config.yaml
d_model: 256
n_head: 4
norm: "layernorm"
rope_fraction: 1.0
attn_scale: 0.128
extras: ["value embeddings", "short convolutions"]
lr_head: 0.00794
warmup_steps: 364
Each number is 128 + 32 x the weight over the matrix's rms, rounded and kept within 0 to 255. Layers, rows and columns count from 0. Numbers have three digits each.

# layer 3 MLP down (transposed), 768x256, rms 0.13, rows 551-614, columns 0-31
114185155134185107176133206111145109075131138158125122151137101112163159122109119143070171146151
202130205124166127117132096103190169118144188054112167079064113151129141122147083147033167164182
142126075063133146196075144181179119132073134134070057133088113102129164133117144144093136092143
163090129192101131116108136058164123123143169092168122112132139134103158117131109164091147093141
116142097047169132093135164198053147137120104152095166056102124159155152155123096097089142147156
114125139119080127129146080132155158077198117113111065095107117147156121109096144146156133158165
149156131108131136101125133111075112155099182141145107080166146151132127105115106145137117093088
096074125085129118116109162146131141108143125140129127137138097171108124166115120159144113159144
118135106155138105107105170085166092121142107141138120119127100167124103138104107192127111173092
105103096093135111180099153133169111127147102113121140103114139131084150166151130169193063095128
119165126174126112143159130151102106073129117150138109151109093112142170114136103114114165127148
101157132176107103120143103129081157128143083134065125152137092122145162093140142189048174103145
118142129108134200090138186143152152140161117143178080121069123168121147106093128120191088134127
131134172144097164136128097145083141114102193177125195080123114121179149107129155108125087103131
091184147107179177108088081160099156081138151074111141124131112069113115063142155099138112181097
129149105108119148136159096109145151099122208064090148110137169093171104089115131176112114068116
112097136173117121144136097156163126121122101143072065120117120160113118104147161135109158170148
070122087091137169100191107158134109105111058135098122129121081111098182112132077088087109094143
155134093135156113134127153125153137091188158142098122170146089105122135178102106085116196089070
117055160130156148128173088138153110157174133140131169149099091110188141107167118115108149063155
186118123123062104093130084144089181109164106098141054149120150154100156165124103123115107120064
140094139117118105092131166074197119096175158060112094142134137130176114128127138080126093126130
122138128074076103087113125122138202095100140140159102138124112129125176167104141117141175104142
119188134134146115126124101132108125133168129127125140122124135157091143115078155199149114157151
150095104140102122166119105114117161106105156087111082090141199107125161117084154190136112111156
127106105104129052110153141130160121125174090122131108084115167121133187169153132084110142079103
169109120151154162135166128129155136152110159168130130091122104134179126072184131161115114080132
123105144123124168124097133128157124118139114101134109169109179082091232154097078114140100109098
081111125118122127123104124139169172148142096124122135150093079142113085096133178094094075104173
149128022146117123115134107098156110138094110129109096099140151157147150162146117173112122127120
099125122097107136109158113181135141182155174101110161136159118074117138099110144136122113136164
191135140092125126129177140178148154186094094125126100124151107194149167167135127138161125115125
139155079127138098157105116068138154126123117115118206166144138168079127121078120170145176068106
161165164132105173084117122130069081097199097161150107100131116123134189156158153092089124118105
135151113093205141115100109158125115161106174120138192132209094123157102161146131106141101112123
173172102140173205103140103137075109152122097162131182134102094080151074126111124101119184134162
098160127137145110144174140131119135096168177049161115166163159116129097148139102079120040117092
128143177071161114183104122119185095118167071132118123135209121144078105094047169126188075076163
157154189074132125148176091104142120138121138145215129152145164087135166142151111144064098176179
117112078156107133164101151152154218100128119149103101080112074175192134145159159206130105074142
163156174134157065125141125143155132137125115115140085089091090184119209148106168169168112142159
089095131149108140148158128063095159114094074102171128146104124102201134102094161132150101130115
112108133093107082061135132177067120176205074094145075190124093145065159084143108121077133125150
105131141145111117199113198157157124178122189110090176091144178088127129104165141148151154129086
147168162066133168158150125150138119153085103189124130141158133152134065121079128112116130163178
105145109174136166153153108096161124116090120115148127155117100130135103108197093050156147177175
099107116125120152096107133105129124115197171169120052127137103100102140165114117085162168098158
197151136113075111122160155107104104149148094167128149095106103126134126185177139098106132086169
091095118067088124082092162132188136179097097138180148131127104142074152157104134127148097157124
111117100119149105134123053116183205120067095149141122081102110101130118176131154104046118146129
133193126142132123120118071097136120130076127146146156150180154165130132139165117056128166089101
175125125165124135154126113111134143114096146097113104137092156090118091156112182126139179118138
115164152206155152152143124136043121177144117188105114132066083112102113137127120132102126134131
166073176090168175103140153126100138124123121183130198086159139147187128118153132126149082106161
176085101147135142185135096090194115079100121104127134066122167134136047142050121161100117104161
129122132140111099161055142154144146079146091156159127132162158165105137120172147225110140169121
152085151128099109148115190121154191143131046138088177192099095116105075117129144157066076121162
151116166160124101206167125090039099178094073154132124092140118170149107108102099109112130161205
117171095185165108098116103161094131126053122108069179106170132172137124163086121106135131096129
192101133164177115114139063140109094079110129130134134148169124116154128128171084165153151161129
106123132133135101109145108150136124094165153118142099110096135159105126083069139121144118134147
141155077058129176175088162142106156091140088147122157108090152108147095131084089180185200159128
124115150175184142129089133125115113118131123116123158150194111134132138130034161144146088159086
137126126162083140116128139120142119132080171106202097146166134087126101110133129120087146114114
# layer 3 MLP gate, 768x256, rms 0.136, rows 552-615, columns 0-31
197123104127102138145120097146187149129147083098162124111170167190113149068126143162162116095221
153143148146155164117127104076101181134134091110157135107123136172189057134224107146189172148146
101101147142165117061126082116124144127144142113104120075162187134113094107119115150138138193135
178079210155115088031114083172132139100153186204201060147121118130124144116158108110149080176169
115141161127148127151109097139193118113134157081105104068172124067133125081106127124113121122134
052158152115099128139136101120147134149127098184138100093125059062133136149095150097181164123096
108141136092161171094149144124095149137138130122118107121115098073120144143141130142074116129150
149062141148091125151094093131113145095153165137138117186170172074150188082121049122159161086094
147101133171155089183114091159071162166106143171134115095163200079143126106081136109106112152102
149092164091168124136146167162167106143089167123129089125165126131136178129155132108126146157092
175093135115177181068087106082075186123075133141148110140153110090179126087186125172177122159100
177121155131152121132070115165116209165130102189110104121142136175109141164140105129156189155117
183106118163161117105091142179121181114072111169121159080170138111088088105142154180108118120087
159161156126095104185104153104079185082080198120147138089101122088114079166197108117156151147089
186134127108138102143115077140071166103160150171113096171118138130141082128110087121099136145148
101176130182238134154101122128127117166112156128133161137124132109169121103115151072133142173080
080120191082138088195103118067158172130164147160093154135160146112159137081089192130201208118098
180139151154153135102113096096139109117163170111156119154101154057103170146108154102100149142056
171109140146119175104134124134110145086153093098135137155135160106103097118137148178107090125164
149192069146120146149119083110113133111069136095127150135170097146080157083185131180141156162102
136098131113124159113130068159104123171143126125147063151145162064101085094144166153140146112133
137125110129121047149102120097167177147104185156175067138143196088112155113141147128095106154081
164118202168138154059106090174129110168147156145156104167147105079056196146114119082126096160103
162135139114142077158131043126126163066103164116142092148089113108153140148129111154104162145106
150137149143134106109124075100138121152138141135120115125127180154131084147141087152132193107099
184122178102087155151109134075116185119091109121108130111162128090164134142154114149166115153122
140194147127136143092027114118129204173167120187104093149188157141137143136172077121121136102128
107121141152175160155127089115089141107171157097119055116121160121157211165113100119156122166186
172093111149168164077123155114148193106137175157148121161128110137141132157156087199119144188061
155136149108144142114140117160196167115150140144142107116120155096143097112203169075114172224204
161123125123141125123085112115141157099110165129171121186083132130151180050142110098155153171130
153112132158120132117082073143096136075120089118198133178171133084132150100109085197176076135170
187169122131148099134105069140069179133153129075066075139185133119222194101135116121107159141150
167110178110170106183096116191121162071085114131129080147111115140136150133068102139096208107123
157090124157091117069058129141109205092115101135077073126116133156163094104141134130187101138140
142106097151119163103075135122133175109137159166151122105102140136137118130104097155159099162149
136130161159113187134128102183103168146119138143065100126132153101066079109151136145140156205132
164127187193183138097113071140131142154141161147146129134152175092088162109144108119147122134092
116065158105107180100114105118104179129125205139117112153126149156140140133154135113161163123107
152063140167129119089037089118090121142140131126063081125089161116129105127143167170128110149090
160124138177146147089150103189160097072185177106103123151138155144101076185109126150154146125194
134085112196127062163157100142155149086123150137069167103170095120177118153130156133183190140146
136100151126136113118090079119125158138177187155188091162183181110147150120096159142146087118076
080115160062148111078126114056127140061029157127108126137102107099169137132193147160159126189121
155156134137109110152086155156153154129094094128133078136091136138149140077152180090109134103098
149132154170124152130118080138209139097175118129114072087166128117150153143114120156094097205181
138144173137115123143104090099214118161145117059121111122089130148105127128198132069130126148119
125088114142126093141120183143145092119108133084182096098080109176156129148138160144139067131160
125121161184168135164091152144113083091180112058113139210168120094167180029125122145166123138137
128076165148141205093093108118082143088124107113149136171119161091093154178114143088130117114169
167125146147124111146124077130114127170095139118147107159159182079096131122146155146121160092160
132141167157157156142123111141082135104100102191159105154178093105200106097213077104114129155106
150096148129144124162090110090094139101109105116147146176141061151160161150182155125099095145119
153077091100140163170079126160111116121135072140140055067099173175125054095157070197154173168157
139074134098116104138109154139114183106154134127211090112082194117180115118189126075166143145139
107128139161186180156121123069161127112090154141113104187165125101128126114098078129172121137072
123128147158124096096127108188132144066105136125056084149078124092167090102159131088131174082122
114128099129143161161097111144181137095097099200122025196164132096119134171098081113133154155114
070093120080135109106108049111109155133123171199113119119118139103155177119116128124129134102135
147134120159070189070109103110082130116095144149117165125124192098166071092132127153080109133101
122114124137116172116133068112104191055136135144116138073120144131122144122104124143189132164215
106159133086134084127141112158120126133143194177123164140177207102175208130117139144196131122098
148131124108124156197079133099155133101125135100093104199110147144147155112179143172148114140148
075104143100098152124128137140100117159158140106131072138137099151088171147177140069167151203141
# layer 3 MLP up, 768x256, rms 0.137, rows 552-615, columns 0-31
113129118107150149107165090162110130078107101194116111169176130133106123128088166139201071173085
148183048127098105073140145125108118150125123091130177112086118118137111130160092149090098179175
143172174167127105089139131124141123129047110166129149120129084152089108107109110139109084090118
185192137132101161138149107149064097123174096137088198048140219101059075193120110077076136132174
107115113119088122123123111167152096108078128176105101114168212116087153187146131072109108088117
141112124077118134103096167131151108156153177144123156163118124179073155128147140165096063156175
136101162127120123113132069110177117150097140195118113118111168098108106154143104107125154089122
105046126084110148139102094084175114136095119157113118187172103132102174099125122150058084107127
134138098123124115114159139147149193082145176182130136130159106094141131102101124160084124139182
197148175150213164127099175108129149106141084187112175163170078146113182166185148128117130122139
130111180159131125119113160090081156153073150178097057072120117143097078067172112203126188196067
134090116096100117142186149074110187079109122063102100119156127084136078120176118122102161148150
136193123135069106118120097151115129115104167126106079149108095133131132157127164192174145151106
088153146099180052127084178135115116148142134139123166177157121034137106119085145122191080116076
140137110090123090132133111103171115164147170138159187197107100085168138124094150145081126117092
124136126132125046153077138123140153152108150106122110102135152100169184070132101167114079088115
117137124104134128199093045169137125133142147138153162086143143122129170119164145099149086116132
154133096147161167119113091097138117100104083122108121143144128125160097118160053176154126137150
185112069140104142101180155147109107150133103143171151100108109057128075076106118102137113142109
137089119153126148171074118177101145188130136137135182097090157122166107147099148132085169123127
114140140164150152133107082098141102115139135159092077059115136139096158102089132165116150127122
166113118125158125130128157105074142172147098091139120108141120113093094069118078099147089142162
199163107121136144121098142083184179136118129100165135097125137193130106123129139200079092164118
116068177135150124112139066130190165147114127136131134174130083137106120127114109162152138108110
131129107201119135142135129151086123152154141053116179041148171096164164106126081101100147122154
151113132145165133104107153212117108124122124089110083186135132141132152083146092164135140114138
156098158092117157140127079154106125152177132119163123163196144104077122150172170121112155144091
112155147115142157060141097111170094109136049112187032076128186140128181124118112095136158107179
089162128174101077112130044126146148095112118130109097057105076088155108137128144089158135184118
095145122143138046078120155116113073134147127231092139163139119114080152122120165033102115119158
112155128142113153083085121163137104082047154127192180144115165159163109166181073168126058097123
163142183126118154107116095164171073118173099147106156109101142066106183127136151127132070134176
146098154119102089111139126140072089111158176120108030126138102123106136106162128075138102084184
131138155164106125145154173107180123120148174094131088088101134090185131162139133062061132162135
117145125033120166123144090152122100145117153104127124135107133066063066169162176122145154121115
106094148076094143077151109088111141136138116085129188131127106136138118158186148087106099077108
149086123113151120142144117159112119162155126123134147129152117121091119127129148161208138108096
120113176144121127127081145142094151184130143159143092086113156154138175115079100137137151160123
144187134105099187136142103112055124103208171177136143133147082158150111092146157106164149165208
144109158063132109098166127149109153113127169101097080107173115066057136150153133117133140111135
148131133158143149111147158222140100106149125096109138144079149162120147170148146083119131148112
103101144131118132172108177112141121166107106141138100116075151165089117154100125082136112151157
127087136095135104021158123150175085175112122144122095169117104094130099126075160042142116126135
132189119196130166221123152116151123136146139159110048137128216158085124167074099114188240179119
143081178134118130181165120136135147153060149083126098184120111118153120096102092148106098134119
091129134145109152185093161086092131086156143143147157161106143135099144131074123128138082113148
094121121131130184129111176130148144081086143116099151111146147124091121129170149172124135131163
125172126128118172158100129135109130143142139151093132112155155140111152132174081109045135100100
116138112129093097146100089177129136131117092139056109172071097105129141075193084174136177143220
156156114163095116089129099112104155075189123149104104117118096077063091110101150139169130154168
066187120157128099070098178165142090084131134106156156098132153140102155126110131102156183146124
097134147134098128112155091113136119073082099119130120126180107093072125169139151171127146125095
118200170166152158164188138118140117075150099122123090102106097108104132156112122113177127170238
156118115128119101132105172087128129100084157179087078117129103135159132140136116113147096138084
118193174155207159086110095083067104091117114131137176148095114107115085155128219122147099184118
153164088069159087107108105173225140134069096123178168131141154154095063124152149122124171089136
121147122129094178120134122111145144102159144067140155102117146156154140168121115058068122159137
162152131174141138130122151167158156100071119120087139131094064179115135111152126138127129145176
123146146201142127149143104110121115096130174043128183073167067080073154078183159137163128146149
165168146212156149137116082116199114141116146122158114074074189106088140118136109131107141183078
103135101129154158099184236141077123122104148082102130139086106163166173079146167134196133123128
152133102115085131134122125174178092089118141093151108135133106159069112122134106169161149126140
135102130173044181108125104112153110154145161099150134141117146130088157105112114161049113093105
097144108171065125103139167120052151110160160156110184121166180133146101150149151194099121120138